Weights of a small transformer language model: vocabulary 1024.
Each number is 200 + 20 x the weight over its row's rms, rounded and kept within 0 to 999. Layers, rows and columns count from 0. The size before them is the row's rms in percent of the matrix's.

# layer 10 MLP down (transposed), 640x160, rms 0.103, rows 484-527, columns 0-79
098,211,169,184,168,175,228,217,178,207,186,209,180,192,229,199,214,226,192,202,238,191,236,198,190,228,203,204,239,171,213,226,191,197,207,162,203,231,250,176,162,204,193,193,213,204,215,192,187,199,182,191,188,176,203,210,181,217,214,207,214,200,206,198,240,187,188,216,203,186,236,203,223,183,199,190,200,230,222,247,197
101,196,243,214,180,236,178,207,198,187,208,187,197,189,183,184,209,210,199,173,183,200,198,204,160,200,179,174,176,157,186,204,183,214,197,177,185,214,205,227,218,174,173,169,221,196,218,186,217,227,156,167,213,193,178,189,215,162,188,231,212,185,224,216,175,221,209,175,218,197,173,219,185,201,176,199,220,176,182,215,260
094,186,210,223,191,209,193,193,200,207,195,233,215,166,195,186,206,234,206,198,192,223,218,207,191,176,191,218,201,163,214,209,219,211,185,202,211,213,191,187,227,169,162,185,208,213,195,213,190,199,232,187,194,195,231,187,219,207,225,167,235,201,208,222,180,230,191,200,168,218,191,222,243,215,194,188,198,206,167,155,216
098,212,224,194,163,224,192,198,230,197,207,207,211,249,199,224,203,170,185,199,211,226,206,200,157,208,206,181,160,194,178,195,192,186,211,212,196,208,168,243,169,203,173,177,211,191,202,198,200,226,240,191,223,204,200,162,201,198,194,188,219,233,170,191,225,187,195,179,194,190,186,173,203,171,190,208,218,199,221,208,215
091,175,213,195,185,233,186,206,189,180,172,240,199,219,214,187,209,184,192,170,175,176,217,212,188,224,161,200,209,191,198,166,212,202,192,194,206,186,204,216,258,202,184,184,206,195,188,220,178,193,178,199,180,212,171,190,205,241,164,198,195,219,180,156,203,200,197,177,178,200,190,221,189,182,252,192,208,221,195,172,218
098,215,211,191,206,209,241,202,207,195,179,213,188,205,207,224,205,155,220,229,228,184,208,197,160,227,157,200,224,212,207,192,239,242,169,195,223,187,153,193,200,219,234,216,195,202,212,224,207,224,165,208,207,190,202,212,191,225,241,234,194,220,193,207,202,226,228,228,201,197,219,173,170,205,191,219,215,181,186,228,198
095,219,227,195,224,174,222,220,203,175,191,190,168,172,177,215,173,252,219,208,176,198,221,169,189,178,170,230,211,197,196,179,210,190,237,236,207,205,217,201,174,198,219,233,222,168,204,211,208,183,228,202,199,190,206,191,206,177,186,198,184,233,210,175,247,205,167,199,180,210,185,199,198,182,165,213,216,228,221,218,234
104,205,179,175,212,208,210,254,173,186,176,189,200,203,214,211,199,180,194,247,214,221,234,161,214,209,208,177,155,187,165,205,185,188,212,227,193,208,189,192,216,206,197,187,230,231,191,216,239,203,221,195,211,220,195,212,208,156,207,189,175,196,209,210,215,212,171,221,190,232,176,202,197,246,173,220,205,205,192,215,204
097,216,211,214,205,209,203,228,215,235,205,203,226,219,209,203,181,193,248,201,197,212,191,196,239,178,158,197,147,200,198,195,241,205,213,172,229,194,214,196,201,214,189,204,192,195,211,220,177,196,164,250,211,176,183,185,189,173,219,216,201,241,171,187,198,210,217,200,200,212,182,188,203,218,174,219,199,237,230,216,201
104,203,212,221,144,180,209,193,193,205,196,219,192,197,194,209,227,230,179,199,209,199,218,183,176,249,200,229,208,198,213,199,190,186,168,203,215,217,189,186,232,215,179,179,223,216,211,191,162,191,190,172,199,212,184,203,192,184,217,203,156,178,215,178,183,207,202,196,216,207,202,214,243,181,254,190,221,171,199,202,206
095,226,203,175,211,213,198,180,217,208,198,187,220,203,190,228,235,202,177,216,210,216,193,234,226,210,199,194,184,224,180,182,218,211,210,234,181,235,207,193,221,252,197,174,197,206,206,192,189,185,188,218,208,183,214,163,180,157,156,204,213,195,189,223,195,203,210,220,190,211,227,177,214,200,203,179,163,203,233,182,212
100,174,200,194,181,211,205,221,221,240,176,182,214,192,196,228,207,207,157,217,186,216,199,174,165,190,199,210,171,176,201,181,186,161,199,216,194,164,197,217,225,217,190,192,213,181,225,195,225,187,250,201,192,237,180,211,229,183,162,202,206,207,204,228,203,209,199,220,178,210,195,219,194,221,218,187,176,182,177,215,244
114,186,185,215,208,195,217,189,183,189,196,223,178,215,189,174,219,178,167,225,215,203,184,175,195,227,209,196,195,175,211,202,168,207,224,186,169,203,203,218,164,232,223,201,232,206,179,211,215,204,202,199,221,217,209,201,197,191,182,219,215,230,225,181,193,214,246,178,153,180,189,224,212,190,240,187,191,197,171,209,221
087,245,184,185,194,193,178,195,207,187,201,181,217,227,178,177,197,213,203,246,203,205,216,208,202,235,202,190,180,261,188,188,209,187,201,183,198,204,188,185,203,187,188,233,188,219,199,205,183,187,144,186,188,189,195,197,178,187,246,207,205,185,198,216,228,213,216,203,229,186,218,205,219,198,205,169,236,220,198,205,193
100,189,182,196,220,222,167,198,224,173,219,180,179,223,190,206,208,232,183,210,181,223,177,170,211,202,200,199,186,205,190,231,166,212,227,220,205,195,193,173,200,154,203,178,232,244,224,198,185,204,190,199,217,189,178,209,195,212,175,164,233,166,163,188,215,218,202,227,183,202,230,235,183,219,194,242,224,231,177,208,203
093,207,152,170,234,185,181,200,242,201,201,223,210,199,189,202,174,192,214,210,198,242,190,186,206,200,215,205,175,190,154,207,164,204,190,192,205,224,179,176,187,177,183,200,201,182,159,210,206,204,194,202,185,172,184,217,149,190,222,187,201,175,193,190,191,208,176,227,172,194,175,187,222,189,195,164,221,181,184,214,212
102,176,199,203,169,208,205,202,202,222,185,201,224,199,216,170,201,237,198,221,210,238,200,201,189,160,209,222,212,185,169,197,214,193,200,163,195,217,208,236,213,207,230,197,193,206,215,217,220,222,178,194,185,185,198,195,221,232,177,189,217,191,187,233,187,187,189,246,177,191,193,218,200,181,215,187,192,179,189,215,199
098,208,199,206,204,217,235,191,195,206,224,186,186,223,181,217,209,221,180,213,164,208,165,204,204,231,205,242,182,226,232,255,188,212,213,200,160,201,202,202,172,209,180,202,190,180,200,173,205,187,206,191,188,221,207,207,190,196,237,200,210,191,141,190,180,218,197,195,165,216,217,192,229,201,199,246,171,230,197,216,176
095,204,211,177,190,216,218,182,199,167,172,182,185,202,196,213,254,222,214,161,202,209,235,217,188,191,199,209,201,216,205,195,192,194,175,182,188,199,218,187,216,195,198,186,169,199,228,191,201,176,214,195,176,233,211,200,197,170,196,175,213,194,181,222,176,228,183,201,201,240,194,172,149,198,224,199,213,194,203,232,179
103,165,187,226,211,158,172,186,175,185,176,196,185,186,168,211,221,186,197,191,195,188,185,201,174,212,204,189,213,228,208,216,183,181,231,197,175,216,210,189,247,174,220,181,257,142,205,181,209,201,212,221,199,188,182,185,245,196,213,222,210,192,177,175,177,197,184,217,222,206,229,194,171,204,188,152,200,218,212,199,172
099,189,194,170,211,213,175,196,169,194,211,195,158,189,188,226,220,193,205,219,243,151,173,193,175,193,191,170,217,211,216,229,194,216,163,215,228,214,218,216,212,210,198,195,224,161,220,180,195,182,198,246,172,179,201,189,240,199,191,229,211,243,196,199,187,209,233,232,203,165,203,186,225,218,208,190,196,243,197,221,171
104,178,215,201,171,214,196,196,188,192,204,214,211,182,231,190,181,175,193,184,185,211,230,176,197,198,193,218,190,212,204,211,163,235,219,194,168,178,213,185,181,203,180,177,194,180,237,188,206,223,195,212,199,203,195,212,228,184,200,179,200,184,199,224,172,231,194,222,200,215,219,223,181,265,214,187,195,198,184,194,197
096,212,216,182,176,186,221,207,219,216,186,211,203,225,246,214,190,201,217,210,203,203,207,186,182,191,172,203,196,217,203,212,209,199,179,212,191,180,158,197,165,200,174,200,185,189,185,222,201,259,192,158,212,228,182,208,209,206,198,198,213,218,197,213,190,154,225,200,191,199,175,198,165,215,171,220,172,175,213,184,206
093,209,184,204,179,227,173,206,172,206,213,215,183,216,206,214,165,180,184,207,190,235,198,191,184,210,267,178,192,169,169,221,183,195,174,218,189,182,190,229,241,178,198,219,199,185,208,206,157,181,171,206,189,173,199,189,215,173,175,205,193,214,208,188,200,189,172,149,186,185,209,187,224,182,197,197,164,179,190,194,208
102,199,184,210,175,210,175,209,223,222,184,217,199,185,213,221,228,189,242,216,166,177,185,200,196,221,173,197,202,190,202,208,200,208,208,203,161,196,222,198,197,228,211,179,233,205,246,189,191,192,200,205,211,196,191,214,164,211,173,177,219,253,196,185,197,194,229,189,179,213,202,212,194,219,189,189,184,191,203,154,197
103,231,193,215,184,215,215,169,200,199,184,226,181,208,224,215,202,187,199,194,205,202,148,173,236,192,174,230,246,201,177,175,204,229,198,188,193,184,175,205,194,225,208,178,195,177,184,181,197,194,200,206,203,198,205,215,197,208,180,212,152,171,232,221,202,159,228,203,175,241,226,202,206,233,198,201,210,180,215,172,198
097,232,140,194,218,171,215,194,215,212,221,173,196,185,213,210,203,200,203,239,155,220,209,198,145,208,175,212,223,202,184,190,208,189,208,204,208,126,186,250,227,191,155,185,240,226,202,195,205,200,207,179,167,194,199,200,232,219,215,184,178,212,216,227,181,204,209,202,188,173,218,189,183,235,203,177,201,199,195,207,188
097,213,184,215,182,225,181,181,190,220,212,183,209,203,252,198,230,167,190,165,224,212,208,209,152,184,225,174,176,209,202,173,185,160,173,194,184,212,193,204,189,236,178,217,162,195,166,214,214,178,230,223,193,167,207,194,217,192,219,193,199,198,177,185,185,186,181,213,214,197,213,234,211,186,223,206,238,176,203,198,184
101,215,230,210,213,197,233,214,210,208,176,230,188,200,202,222,229,189,207,212,206,232,170,231,195,225,216,188,172,183,199,194,213,185,178,180,162,243,211,246,207,204,194,183,204,189,193,234,204,211,183,184,203,187,221,190,183,185,208,209,202,216,205,189,170,209,173,188,182,195,224,199,211,182,233,185,187,199,249,198,176
097,201,187,202,176,193,187,211,183,210,166,190,180,231,198,200,192,171,195,220,226,182,172,186,212,190,195,211,178,192,193,193,199,199,171,238,199,219,180,220,177,172,191,207,197,201,217,201,203,213,202,207,217,186,216,212,183,230,193,213,176,199,199,175,174,185,199,221,225,227,237,174,191,151,183,198,183,218,201,184,231
100,172,194,200,239,174,219,202,243,180,201,196,191,192,206,234,206,240,229,216,188,224,211,193,213,195,223,209,197,212,178,183,167,213,224,224,204,178,166,175,165,187,205,204,206,229,219,196,176,198,189,194,197,241,222,205,234,236,201,193,196,186,179,180,197,200,188,145,184,188,208,206,212,210,186,210,228,204,218,239,189
103,201,159,195,200,196,215,209,198,179,184,188,169,222,171,183,242,183,196,202,206,202,197,213,205,177,176,201,164,214,223,207,216,243,172,192,200,203,189,209,150,214,216,216,176,227,167,200,207,200,198,203,189,224,212,208,234,211,220,211,212,205,189,192,202,166,212,228,169,215,197,215,200,221,166,223,184,207,165,193,234
110,194,184,207,214,185,209,193,214,183,201,218,205,196,214,194,212,265,187,206,208,217,200,186,179,168,178,214,192,255,214,222,181,218,208,192,225,170,215,180,209,211,216,197,212,195,175,212,202,248,201,212,188,207,173,211,216,220,190,219,205,209,185,215,186,188,201,189,169,195,221,197,202,181,252,193,188,221,192,226,169
108,213,229,214,170,196,252,191,183,195,202,190,217,214,218,200,198,198,189,210,181,220,227,165,205,221,207,201,217,233,188,204,192,182,196,202,180,197,202,216,188,231,188,228,202,168,189,196,165,196,194,227,184,184,184,204,218,169,193,194,179,177,168,201,173,202,194,205,188,159,224,218,195,193,177,193,208,187,210,178,159
095,200,223,198,220,156,208,206,194,217,201,181,190,164,161,218,176,194,250,188,174,229,203,186,218,197,188,201,188,196,174,201,185,212,220,191,219,199,202,184,199,230,203,215,198,197,188,235,192,217,198,176,191,180,246,212,205,213,213,206,183,219,190,183,181,189,222,203,171,190,203,239,223,192,222,243,194,167,191,189,202
095,204,199,206,199,216,223,199,183,184,206,191,228,198,161,187,214,144,189,181,187,187,193,217,188,227,168,210,190,201,179,198,188,203,214,207,184,188,229,261,201,212,196,176,202,226,188,206,241,204,203,172,202,211,178,185,154,205,216,202,204,221,225,188,245,184,191,205,187,207,235,188,204,203,177,206,186,228,231,178,162
098,177,228,201,209,212,194,204,209,195,194,183,222,226,192,195,169,152,176,210,182,175,204,149,200,233,193,182,192,193,225,176,214,194,190,209,197,216,199,235,216,216,257,190,220,229,207,202,233,197,193,219,243,193,204,215,154,221,212,180,197,188,215,228,213,217,188,200,201,221,244,183,205,206,180,158,194,174,187,156,226
092,182,244,203,176,212,202,213,186,148,194,206,204,207,197,206,154,214,185,205,189,212,182,180,210,236,208,202,230,218,194,201,190,212,203,215,190,217,179,203,214,178,197,202,197,231,185,183,226,178,200,248,190,217,205,181,213,234,195,189,184,199,198,207,210,191,190,185,202,152,191,219,187,180,226,253,207,207,202,207,235
096,251,221,212,217,218,166,208,220,228,174,205,194,210,185,182,210,178,199,195,166,163,184,184,261,229,197,198,203,203,207,213,170,208,208,194,205,199,179,215,214,207,228,220,191,178,235,199,185,210,189,144,218,196,183,201,180,201,181,213,166,208,234,194,194,209,224,172,221,208,212,154,175,194,222,205,181,160,211,218,187
096,206,181,170,171,215,191,175,189,202,183,163,219,182,216,176,235,188,218,186,195,203,213,231,175,224,179,195,210,190,193,210,204,211,187,236,161,215,222,166,224,200,217,208,201,229,176,199,197,232,236,211,170,185,203,188,188,235,181,228,167,182,195,212,199,170,176,207,189,217,218,210,222,170,201,173,205,209,205,202,152
098,176,231,170,210,220,187,193,208,200,188,175,221,215,198,175,191,193,197,186,187,186,197,183,209,193,200,213,147,174,237,194,169,207,202,197,209,184,190,244,159,210,193,212,219,219,214,211,155,211,231,176,225,197,223,211,155,166,185,185,223,180,227,198,186,224,171,204,210,223,215,174,151,171,186,192,190,232,187,166,220
088,207,227,182,192,158,201,204,219,182,211,209,224,171,201,196,204,188,193,196,249,183,185,180,196,238,252,188,257,206,188,241,174,193,225,199,222,186,220,193,223,198,219,214,199,190,207,205,168,200,197,186,212,195,197,172,177,188,221,192,223,188,229,211,216,188,206,198,196,178,194,201,234,198,203,199,178,214,169,185,281
094,200,184,205,196,184,252,217,163,219,213,175,206,184,176,191,208,179,194,181,177,209,211,211,210,223,173,212,226,212,212,215,236,209,200,187,203,187,207,216,201,231,190,207,218,209,207,205,203,175,183,233,201,175,208,203,180,176,217,194,229,242,196,179,213,180,190,236,171,211,217,195,195,178,183,222,204,151,199,182,230
100,192,185,209,164,173,227,163,197,204,210,202,186,181,178,203,165,192,182,257,201,189,176,180,185,191,182,233,203,223,200,174,222,207,201,214,197,198,238,194,203,196,204,188,190,178,166,220,187,190,170,205,179,175,183,200,223,161,195,199,202,223,209,203,198,211,169,185,146,185,200,259,199,183,187,168,158,190,202,185,195
# layer 10 MLP up, 640x160, rms 0.0996, rows 485-528, columns 0-79
097,212,229,176,193,182,206,204,182,246,198,168,198,181,193,229,189,208,190,192,232,218,229,205,179,181,205,214,182,190,211,233,205,208,181,219,176,199,219,177,213,183,200,193,197,172,224,197,215,212,168,215,223,189,219,215,240,169,211,179,186,189,221,199,205,176,192,205,182,209,214,174,152,178,224,220,217,196,226,189,231
096,247,216,212,206,191,189,188,226,185,201,156,227,215,214,210,181,198,219,187,228,226,220,193,224,191,197,224,219,195,225,206,182,185,198,218,224,190,207,195,204,214,214,201,209,166,211,222,189,169,213,228,195,191,207,196,192,248,193,208,218,182,170,239,195,194,200,233,196,232,192,185,210,229,207,192,229,167,189,190,163
095,190,193,212,209,195,210,188,181,228,194,203,172,235,198,209,186,177,181,181,222,181,213,210,225,208,201,221,197,221,203,208,197,215,197,199,186,198,230,195,228,224,178,214,177,188,201,188,206,196,185,223,172,205,191,220,223,233,220,215,180,196,201,236,211,212,171,233,193,232,172,234,203,196,186,221,180,174,203,212,195
092,189,216,210,189,210,233,199,191,194,194,199,191,243,159,248,200,167,204,202,204,256,207,172,224,205,207,170,177,183,211,217,207,216,194,193,225,193,152,192,165,214,195,209,192,207,198,208,182,190,182,171,186,205,210,191,197,173,201,175,213,218,193,224,189,205,209,188,178,193,187,207,205,176,182,185,224,164,180,191,181
094,177,205,176,197,214,244,215,179,169,233,189,230,206,244,199,217,195,262,188,195,226,189,189,213,165,219,208,193,209,190,216,185,191,232,199,232,204,205,224,185,199,216,210,221,176,233,192,219,194,194,203,207,234,217,172,194,197,211,183,208,216,212,177,199,214,204,220,204,203,201,233,234,202,203,192,224,205,164,194,222
099,181,183,198,184,165,169,220,173,231,206,228,182,227,206,174,193,188,201,179,254,213,209,202,165,199,206,186,182,194,153,203,198,208,189,173,198,185,219,176,237,185,199,202,201,197,207,188,179,201,204,198,200,225,221,207,207,205,211,221,211,187,189,205,178,226,226,204,202,179,204,219,217,198,192,197,188,195,187,192,206
104,198,209,215,201,138,201,162,159,200,195,183,205,184,176,168,170,185,215,177,175,172,209,181,231,218,213,198,207,220,187,198,198,232,189,241,154,217,171,184,196,213,231,203,185,208,199,193,200,204,222,210,198,224,188,179,206,184,221,199,215,206,195,190,210,182,202,185,170,180,175,225,186,186,212,183,218,184,213,231,210
097,201,169,221,241,189,180,195,173,187,206,212,212,197,169,192,199,163,195,195,218,186,175,244,187,182,240,219,213,228,207,189,203,197,196,214,190,242,225,172,180,204,193,226,171,198,208,214,155,221,197,161,214,201,217,208,223,239,178,210,201,159,194,213,216,208,205,195,188,226,200,197,214,194,209,251,164,216,208,234,209
101,192,196,218,214,219,188,208,178,209,188,202,175,175,178,231,195,211,233,217,207,228,196,213,199,187,179,201,161,200,188,244,180,213,216,192,200,190,205,213,199,219,179,188,208,204,207,212,179,215,221,224,174,189,185,217,187,215,223,198,222,187,190,178,184,194,200,195,217,166,219,204,186,201,206,198,202,210,215,178,233
095,168,214,231,178,201,189,185,176,212,180,214,203,156,206,182,169,181,228,156,197,214,209,184,188,180,205,193,199,177,247,211,204,202,168,158,203,167,211,167,181,148,198,205,193,212,180,195,190,200,220,216,218,218,211,220,167,237,207,205,219,203,202,160,192,193,190,203,195,185,164,211,223,204,221,199,208,208,168,217,212
103,181,224,189,212,198,155,212,186,221,217,201,182,202,174,183,205,207,244,208,196,200,200,212,198,179,208,217,206,189,232,197,165,194,211,219,186,221,201,148,163,198,202,184,220,202,159,167,176,182,221,204,231,212,223,228,203,195,205,198,197,197,248,227,202,216,178,202,181,226,184,205,196,203,209,213,216,192,206,179,208
106,200,184,204,208,248,211,212,166,207,179,202,208,190,198,202,184,192,216,174,213,189,215,196,152,187,213,234,224,206,179,196,180,177,164,184,201,183,214,224,178,204,193,204,205,205,196,196,212,205,196,207,183,216,177,199,242,182,150,189,207,207,195,162,199,262,238,213,193,192,196,189,195,222,195,245,193,196,207,204,221
092,175,208,191,212,158,200,174,198,205,171,203,170,232,204,221,208,170,226,168,204,218,187,211,225,174,200,202,198,176,197,195,172,206,201,218,174,180,192,198,211,223,206,187,188,196,204,167,181,186,179,177,230,236,189,185,193,227,169,204,182,228,200,216,174,189,202,241,174,178,207,200,177,202,189,207,174,207,182,224,185
100,220,199,171,209,216,205,239,205,208,184,236,175,206,211,222,176,202,197,193,234,179,208,214,186,207,174,217,198,197,189,183,200,198,203,205,194,189,200,213,178,212,212,193,206,210,159,202,181,235,163,215,193,186,179,212,227,178,206,183,222,213,218,180,195,191,228,206,206,201,159,189,227,192,212,188,210,208,223,207,214
099,209,229,190,179,198,232,194,215,203,193,209,192,181,225,225,202,192,229,210,201,182,175,174,178,190,182,195,218,179,211,201,259,231,224,219,209,196,189,205,209,194,199,214,186,233,229,187,206,215,210,196,211,199,209,214,170,213,198,207,222,204,220,203,199,186,207,245,233,187,192,239,234,205,240,196,207,175,209,198,240
097,201,198,206,216,157,208,206,186,212,191,229,213,200,221,204,224,201,221,232,219,246,231,221,183,198,172,235,206,216,194,218,188,185,211,201,182,175,237,194,219,194,189,199,211,186,188,214,195,158,199,203,181,192,206,247,202,172,226,191,206,209,213,198,198,223,182,213,215,222,197,205,210,199,170,264,236,205,217,168,192
095,184,206,184,184,172,211,205,215,211,220,235,218,177,214,249,199,176,167,157,230,181,189,159,180,191,214,214,176,196,213,159,205,226,222,197,195,203,226,237,246,202,236,168,217,211,194,205,214,208,186,192,206,207,189,171,214,215,186,221,204,219,204,214,181,195,216,207,209,210,168,191,187,201,207,209,237,202,204,210,211
094,193,182,199,205,180,171,185,233,231,203,147,211,225,217,224,169,205,250,205,194,204,227,204,222,200,194,191,169,200,169,206,209,237,195,204,204,200,196,219,205,208,184,199,215,183,212,186,209,204,201,169,214,214,216,212,209,226,222,168,189,208,201,195,220,202,202,186,209,195,187,240,180,230,179,198,200,210,205,185,179
098,158,194,205,204,189,199,204,176,221,182,208,195,223,186,193,181,240,235,222,202,179,160,232,212,208,234,198,199,238,227,179,202,206,206,222,195,211,165,212,214,171,237,197,208,196,157,189,205,209,222,206,211,197,196,227,210,217,171,206,174,202,195,188,193,200,197,196,198,189,170,203,183,213,201,249,200,153,184,232,183
095,249,180,193,215,185,168,205,180,154,182,183,167,218,202,172,165,201,174,200,230,175,205,207,189,177,226,200,208,188,252,193,197,198,203,218,214,199,230,155,212,194,179,206,215,195,172,206,194,217,217,204,195,184,197,211,216,182,211,195,190,165,212,226,170,163,216,204,193,227,202,172,223,234,179,185,197,213,224,202,220
106,222,195,196,212,195,201,183,193,204,209,174,194,190,157,183,188,163,173,200,221,238,199,182,198,195,183,218,200,247,175,224,219,210,162,210,199,195,219,213,196,216,201,215,208,212,232,185,211,174,207,210,229,207,225,230,235,189,218,219,246,210,180,194,228,186,204,211,194,192,150,199,185,218,226,172,236,194,228,211,199
090,220,214,205,216,209,211,235,185,201,235,200,189,230,190,207,193,180,176,191,212,175,210,246,201,197,224,195,212,198,253,207,155,167,197,210,180,200,230,188,171,184,246,197,182,203,168,219,203,190,193,186,230,199,225,201,211,192,215,187,181,204,157,200,202,194,177,203,224,147,217,203,208,200,236,176,216,217,203,203,230
098,182,184,180,208,209,211,192,222,212,196,184,231,214,234,199,173,217,228,178,192,192,211,203,203,185,193,209,217,210,222,212,159,224,192,227,195,200,172,204,190,211,198,203,218,181,197,215,204,218,211,266,144,213,168,228,210,224,211,209,240,196,195,209,169,206,182,226,208,225,200,229,190,220,190,202,202,196,189,190,193
095,211,218,217,195,182,184,226,185,218,188,201,213,193,210,199,215,232,248,223,173,194,184,163,190,185,238,211,209,230,184,183,203,199,214,198,193,226,200,189,203,234,203,200,198,197,180,211,180,174,191,193,165,194,200,207,222,199,210,192,215,181,232,206,233,164,206,194,203,217,174,190,199,182,210,210,211,204,204,211,216
098,184,203,215,215,187,196,182,224,222,221,187,208,235,233,210,199,208,156,194,217,225,191,194,202,183,237,160,181,186,226,186,203,227,208,201,204,181,162,193,191,185,226,174,199,204,175,240,175,155,188,184,182,228,165,197,210,192,194,186,209,222,188,172,204,174,221,164,199,215,213,211,173,226,192,207,213,207,192,237,175
102,206,234,181,202,227,209,197,230,231,230,211,200,201,179,168,213,251,235,189,216,241,202,200,231,251,177,216,213,224,253,209,189,189,196,202,190,211,232,186,200,232,167,208,188,168,188,204,207,195,239,240,224,207,198,185,206,193,219,205,185,193,185,192,229,211,214,174,201,214,207,218,178,195,247,176,221,199,210,192,199
103,204,178,193,211,209,185,221,199,213,177,202,192,229,205,242,193,198,228,159,214,186,218,206,225,183,181,190,187,189,207,200,189,231,190,201,222,198,186,191,222,249,230,182,216,174,194,160,211,239,212,199,231,193,224,209,187,223,208,220,187,171,216,230,201,204,231,209,231,199,225,198,182,198,187,201,199,165,208,227,199
096,183,170,187,187,152,190,194,222,207,201,208,203,173,172,210,192,221,224,193,238,205,202,235,202,212,204,187,235,225,209,202,232,194,213,191,214,182,194,165,184,198,196,221,212,197,220,173,188,207,218,208,196,221,190,229,208,172,193,195,198,240,198,201,211,224,193,222,195,224,214,203,203,201,210,208,222,235,166,222,223
105,225,191,227,198,221,183,199,230,195,216,219,200,196,179,213,176,200,188,182,229,209,212,210,204,200,196,221,206,206,167,229,163,156,193,192,232,227,193,180,217,191,214,166,198,201,186,189,192,183,182,217,205,221,184,218,204,172,194,188,197,198,243,201,181,188,177,195,180,198,155,196,198,231,205,187,207,200,187,210,163
100,243,160,196,219,229,211,210,212,199,197,207,195,191,221,184,200,183,211,256,187,170,182,208,196,187,218,213,229,227,176,227,185,191,167,224,230,188,214,218,201,198,198,224,183,252,203,175,199,201,221,154,218,184,174,210,195,184,208,200,215,164,214,243,219,167,160,215,205,166,210,188,214,184,202,202,222,179,202,200,181
100,176,202,232,160,157,200,187,224,212,196,215,209,178,213,226,231,221,189,213,196,181,227,207,212,228,255,196,212,178,186,210,184,177,217,185,189,199,205,197,194,199,179,202,209,214,208,207,217,210,223,192,185,187,223,195,205,190,207,193,189,213,195,215,217,234,204,163,223,198,226,192,197,239,190,177,187,189,234,193,208
106,176,176,191,222,206,196,185,208,209,192,212,151,210,202,204,203,205,223,213,180,213,213,207,215,202,255,171,186,199,194,172,237,177,173,163,226,201,193,177,169,217,226,202,224,199,202,183,193,186,194,239,187,174,207,207,197,224,173,180,215,217,171,196,205,165,190,222,203,205,181,175,170,209,192,198,232,220,174,185,183
104,182,191,205,181,223,208,202,181,186,183,196,214,177,200,181,188,206,230,205,186,173,192,167,215,180,181,203,203,210,198,217,227,199,193,186,217,207,198,203,214,224,221,209,194,227,178,188,197,195,221,244,184,229,205,220,228,181,186,199,234,184,218,192,179,192,196,219,182,196,215,171,172,194,181,241,157,211,157,196,167
093,197,172,188,164,229,176,215,185,171,210,187,188,206,220,169,222,224,199,173,245,226,209,199,187,213,206,194,176,206,186,180,233,193,204,188,204,258,203,181,207,185,194,183,187,189,210,185,199,204,200,200,173,227,198,215,216,191,220,167,218,176,193,193,224,191,219,212,220,201,201,197,194,207,173,188,230,212,231,190,198
100,177,211,184,215,181,178,196,229,202,190,213,211,184,145,197,190,188,176,195,241,193,220,191,211,160,223,180,187,216,202,179,242,205,198,215,196,222,194,204,216,207,220,188,201,209,188,239,191,224,177,188,191,200,235,198,227,181,207,174,221,186,216,224,259,212,195,191,210,197,193,207,214,199,219,193,182,173,203,209,214
104,193,217,193,182,159,183,203,227,223,229,198,173,194,214,205,213,227,176,181,206,266,225,185,177,198,227,205,190,197,200,179,191,227,181,183,202,172,183,200,241,189,195,219,221,203,146,238,208,175,216,224,204,219,206,213,186,195,221,187,227,219,196,230,208,219,220,186,216,153,162,189,234,216,182,203,174,225,191,182,218
102,237,180,256,181,183,239,197,177,207,189,221,198,185,197,233,221,195,200,244,186,211,218,186,205,197,186,186,204,220,216,203,167,199,228,166,181,237,181,193,226,193,197,173,207,172,210,217,182,244,190,232,194,188,202,172,207,224,212,199,219,189,188,197,173,199,212,219,182,192,212,184,190,216,164,163,201,226,195,183,222
101,182,176,217,197,179,195,203,209,173,160,221,221,221,175,221,172,213,175,210,185,218,202,212,220,188,217,147,193,253,196,224,190,189,209,236,181,193,206,158,253,244,218,218,224,200,171,218,179,184,187,197,203,203,180,189,182,214,234,198,219,207,198,187,217,198,197,194,229,242,220,206,172,193,236,209,184,194,195,205,203
092,187,159,239,201,150,202,212,177,224,218,213,192,202,173,218,182,199,196,215,198,202,240,229,201,192,195,171,210,227,193,201,225,183,217,178,210,183,209,196,231,200,184,217,241,220,208,187,209,192,207,221,193,197,165,202,196,191,247,188,225,192,218,171,225,202,251,235,196,213,190,225,226,203,189,228,175,203,200,215,211
101,203,137,246,191,192,211,172,214,195,192,208,202,178,214,222,208,208,221,181,220,203,190,222,182,174,226,181,211,206,176,237,236,200,199,195,228,198,178,167,219,184,225,194,199,189,206,195,205,164,225,203,181,237,201,196,206,244,177,198,189,191,156,232,196,193,195,191,226,179,216,208,214,197,194,197,193,175,229,194,209
113,182,235,194,193,235,179,195,215,231,208,226,185,223,204,195,183,212,248,201,226,225,199,211,212,198,208,189,195,203,180,199,185,213,206,201,184,189,212,204,202,207,202,162,198,176,240,222,196,199,212,197,246,206,188,215,201,201,194,183,178,181,173,210,199,187,213,210,196,248,205,177,234,176,210,180,204,193,202,167,244
098,204,203,181,216,204,196,198,216,183,214,179,222,203,217,230,204,163,211,192,185,211,227,223,198,205,174,218,159,222,238,207,170,223,190,180,200,195,214,152,194,214,206,205,214,195,200,182,207,200,184,196,212,190,204,195,172,217,175,231,172,183,218,238,182,184,201,176,204,218,207,172,195,231,205,225,204,190,219,217,212
099,245,192,229,187,196,187,221,230,210,231,207,191,223,196,162,221,183,190,195,222,170,235,193,195,221,248,144,183,219,181,195,183,203,196,187,210,226,212,174,200,171,189,180,182,222,187,195,167,226,217,196,177,222,203,203,181,225,213,205,211,185,217,176,199,189,216,191,210,210,238,185,187,182,239,194,210,194,185,194,177
103,174,210,197,209,225,206,194,176,216,204,199,200,226,172,212,206,224,197,182,193,169,222,210,179,187,186,216,168,214,171,203,205,248,212,182,220,208,168,199,218,170,213,183,236,184,207,181,192,214,212,203,164,221,193,220,183,192,192,199,202,195,180,188,237,187,222,211,210,192,166,166,171,217,212,208,230,188,225,176,226